{
  "n_head": 4,
  "norm_place": "pre",
  "positions": "rope",
  "attn_scale": 0.125,
  "init": "trunc",
  "init_std_down": 0.00277,
  "beta2": 0.99,
  "steps": 3037
}
Each number is 500 + 25 x the weight over its row's rms, rounded and kept within 0 to 999. Layers, rows and columns count from 0. Numbers have three digits each. The size before them is the row's rms in percent of the matrix's.

# layer 11 MLP up, 896x224, rms 0.108, rows 77-104, columns 160-191
096:505495508536542478539519447494505537510510483492515510495494511482488441503505479499495490509494
093:488485486470528479488504521484489502448486496479498498485485466530508467523486515487543582535505
101:530449482503545505502507510547482533547500504533482538459500547495506489482498455532579502518536
090:483456464479466510504506496439527466491482504522527469494496525444535510492513561436495487551490
097:518513506458501503500544490530522524484505475530413526509511546438488516492513532462471480495494
098:472506489535506504525468496451507540521509470529526455503497516481515487512479516496494486519497
095:500510516528529517546526476453520503475521489509489486494503526492464479485500509502510542536518
100:554530509546538526561495513538470461491519500501476521509489457477466471486523513518451473476476
106:480494491494541475524518522509469519502464512475488508537486480512476510480486477554484512496498
099:490470497523541505495498481513480522472534478464541494508497510495456464519475485458473504524509
097:499534548511461502501585523506500492512478460535486502517535517506520498474510494502494503479473
096:534511518525491543444544528489503517505493503518464546520486523566525519504490558530463467529492
091:528509503480492525495509514485574524493511450537506480484507559494519520458487524506461512537531
087:525474462505484461511554528506535497522443517496484459507445493513512513479480502524563486492502
101:476464493466541485495488481432505507494448494526477471471480476502515534482533528488508459478487
102:506497492480479486510480547548482512509520465447507485495466472498508484499487481478464512459493
085:480512482473493498472485506484449483491550482498506524538433527507493515487518522494493547540492
093:489499543488520583536500505503506466521494531474440492497449483543474498507548482473536470504501
100:468484481454476501492513521528488496491500442474519547482487530518533443479444473510503514540501
098:453527506474527553493478488487508518496486489532500495510539491431495504529480536564479492504559
114:519521509535522549516510481534501522494506459463481504481506506478539527475479495490493478487515
103:490511485520503529485467503518553505521486488524527541536469530533469494484530474480532525476479
097:505446508525508491440499514517505484488505498540491511509518496449494524543518482535504502483492
111:478455526505494500569551504508495491472494501491472555498463481471535511466499502462477455480478
097:531459565498537506503510489526511491502525509490462516482516489538492502506482571435473495523523
077:533489511476487452487474479490494477520481546483516532533494519486534458519465495524517490513504
107:455490505514494503517498497512518473533509446469499497450450502481504482488533468511513507477500
104:475503460481530525496443489483469486523515519546479477497471483482510525503518533539470500500520
# layer 11 MLP down (transposed), 896x224, rms 0.102, rows 77-104, columns 160-191
099:509466495465530507488493440462489493479538491506517461503557476520502493501504497490509454529518
092:531532495529522463498429524521483433490513532456505520532502508489512480511538479502495537490487
100:483481519480529497509476511501501545511492501473532508467475458469506482503524464519490533523481
093:539507489478463474465463513489516512485484486505469500486499520510470496524486493521502526527503
096:509493462506517511488515478495502483457519541513497505505504500575478490524500411553532485481492
100:488515500501482493537499476484519446504513517531494503496535509525540515454522536535510515455482
096:484527534507509522513527491468505490470554503490474476521490531488477508524471522452444534512483
097:489528457519465472475496507519499492492513520474519478515471528496498453495522535485539476489487
099:502513459516479554500565498507512474491518516530497515522516511495529453569494475519491541489497
095:511503480541476494513524468513485464514492528514450556543477491470503494496525482486500451472514
098:468454535522484516476524514555505490481508495522480503511507526516460522526510528528496524495450
097:530455503468512533512509522522521496594507528518489508496505483483487496510494490468500454539498
096:506484517559485514498464509512509527482502536492513475469443467469526531506464476471479502478514
104:547465488486518566522539498514534508497485510493485438500478508546503516474490488491490483509503
099:466498511473509502515497490506478474511531488503468468521491501502520509536433532529520476484523
098:501469505484490534490534503539507480503539484503462467487521518512529477454450504533493493494511
092:521500523493550499530519498514559491525523502488500518475572459513526536489497484487535495526474
096:515502490509459505503477465533527533472525513563504514494487541499513513492499469530488474523483
096:523532500477503509482514498472498544496467481486516527523517495486454481513489501525509503493502
098:439507514534521503536544507548517493528519486476469497473530509482527542502476497500485533518514
106:510480497510557539484491495539499497512486471465506541489499540480508446483496484523534491541527
103:477472511496480482520459505523513519494479501516500489487544527504470514511503472464554518502471
099:495550562569522510518493494561443479523516497477509469536499477537532494483577478499538522426484
106:490541529508522486516505497520524486533479509520483519512489511519559510501457485439506484542514
097:500517522513506490515515481503508505533509481478537481531485556527473486523526518526525490525497
114:517536463478503456515486511508491496507467511481506501544512508486496491524499500535538531461475
100:504510519532507515513516496523470506536499511505527506511530513538495525497495547471532494535475
104:465507478488553542480470500518507517492534493539478506463532459524499539496475461547460529488472
# layer 11 MLP gate, 896x224, rms 0.107, rows 78-104, columns 160-191
102:495524518490531488437498489474519490512502495478442508517530491517473506504473489496508472480466
099:488489491484520566460511498477514452488495496467502467488519533500478518472479507496485513477515
095:517484494528495465500507534511487504479532483515453551476470494509515506519462532505497525482519
096:510480470581532512544497464548501523496501510498522507500520517497495493528480498522519474520523
100:484543444506528511439472543530481501559489524519519463482540515472503545528465500468508482517496
097:515505481493500520509484493539469510476440552482496469486489501467540460483518517455483527527534
101:532516558490513501481511485473507532515497563532427536513450498482497504491465455450462492482480
096:509480571492511494527510487474479537487524517484506488505503513478498529436500507495527476497490
099:502481526530482495459513486485504467495451480503509483515487536507491502493488480488517451505507
099:484503522471483486531512504475515482505506519456544512491528490490506484525522511454533548520524
095:491539505484554506495507510549503523521512511492498522446514521471499472514514487506476463474502
093:481536502511513495482547504515488483501548504502542545491528450499482504518551530508545462469477
091:517468490484477533489471544529498506475525485509517475502475491491470504506527440491493470509565
100:523499465513539535591458513473504492512520501512547435507503470493493525502492494508500488447483
104:458487507476481476537459495505511491513504470525499461549463498483536490495499493491484496485470
088:521494455461445531483469486524435528510540536513486496538447507494560497494528536501528541545505
091:479469501477475487509497484456495482475490471496478501507481501502519507525452522500489525525456
102:519504535486474548530496503514481469530507540468471492509498523481513515497492497490483563502514
100:505501504442530515478518464506488506492518482434496482497534555506482443502473461445501510513456
107:464476465488488503499488463538464453469508463491506500488494500476506513483472490506531495503529
107:540515489484518502490510515507461485465492507498486498523505495510475525545486496505493517495495
101:469488501488469459470487492531497489510489489510461512502479469490513515482473441503539542487519
116:477457488500484464522545530512506503500506452520467486461497511498492558483525492474517495501523
093:525500490487483480487508468477504484509519501446530469421544482504483482530477519468513497525488
100:485481507492515530485518476530509515500536533519470508477448489507514511496532501483499470498510
100:483496478487527491540518524497486513470555460491515450510477523489499477524537498471480490535492
105:499497483512511495520515511524500499485516504553503494525501528507530506507518525486521448467524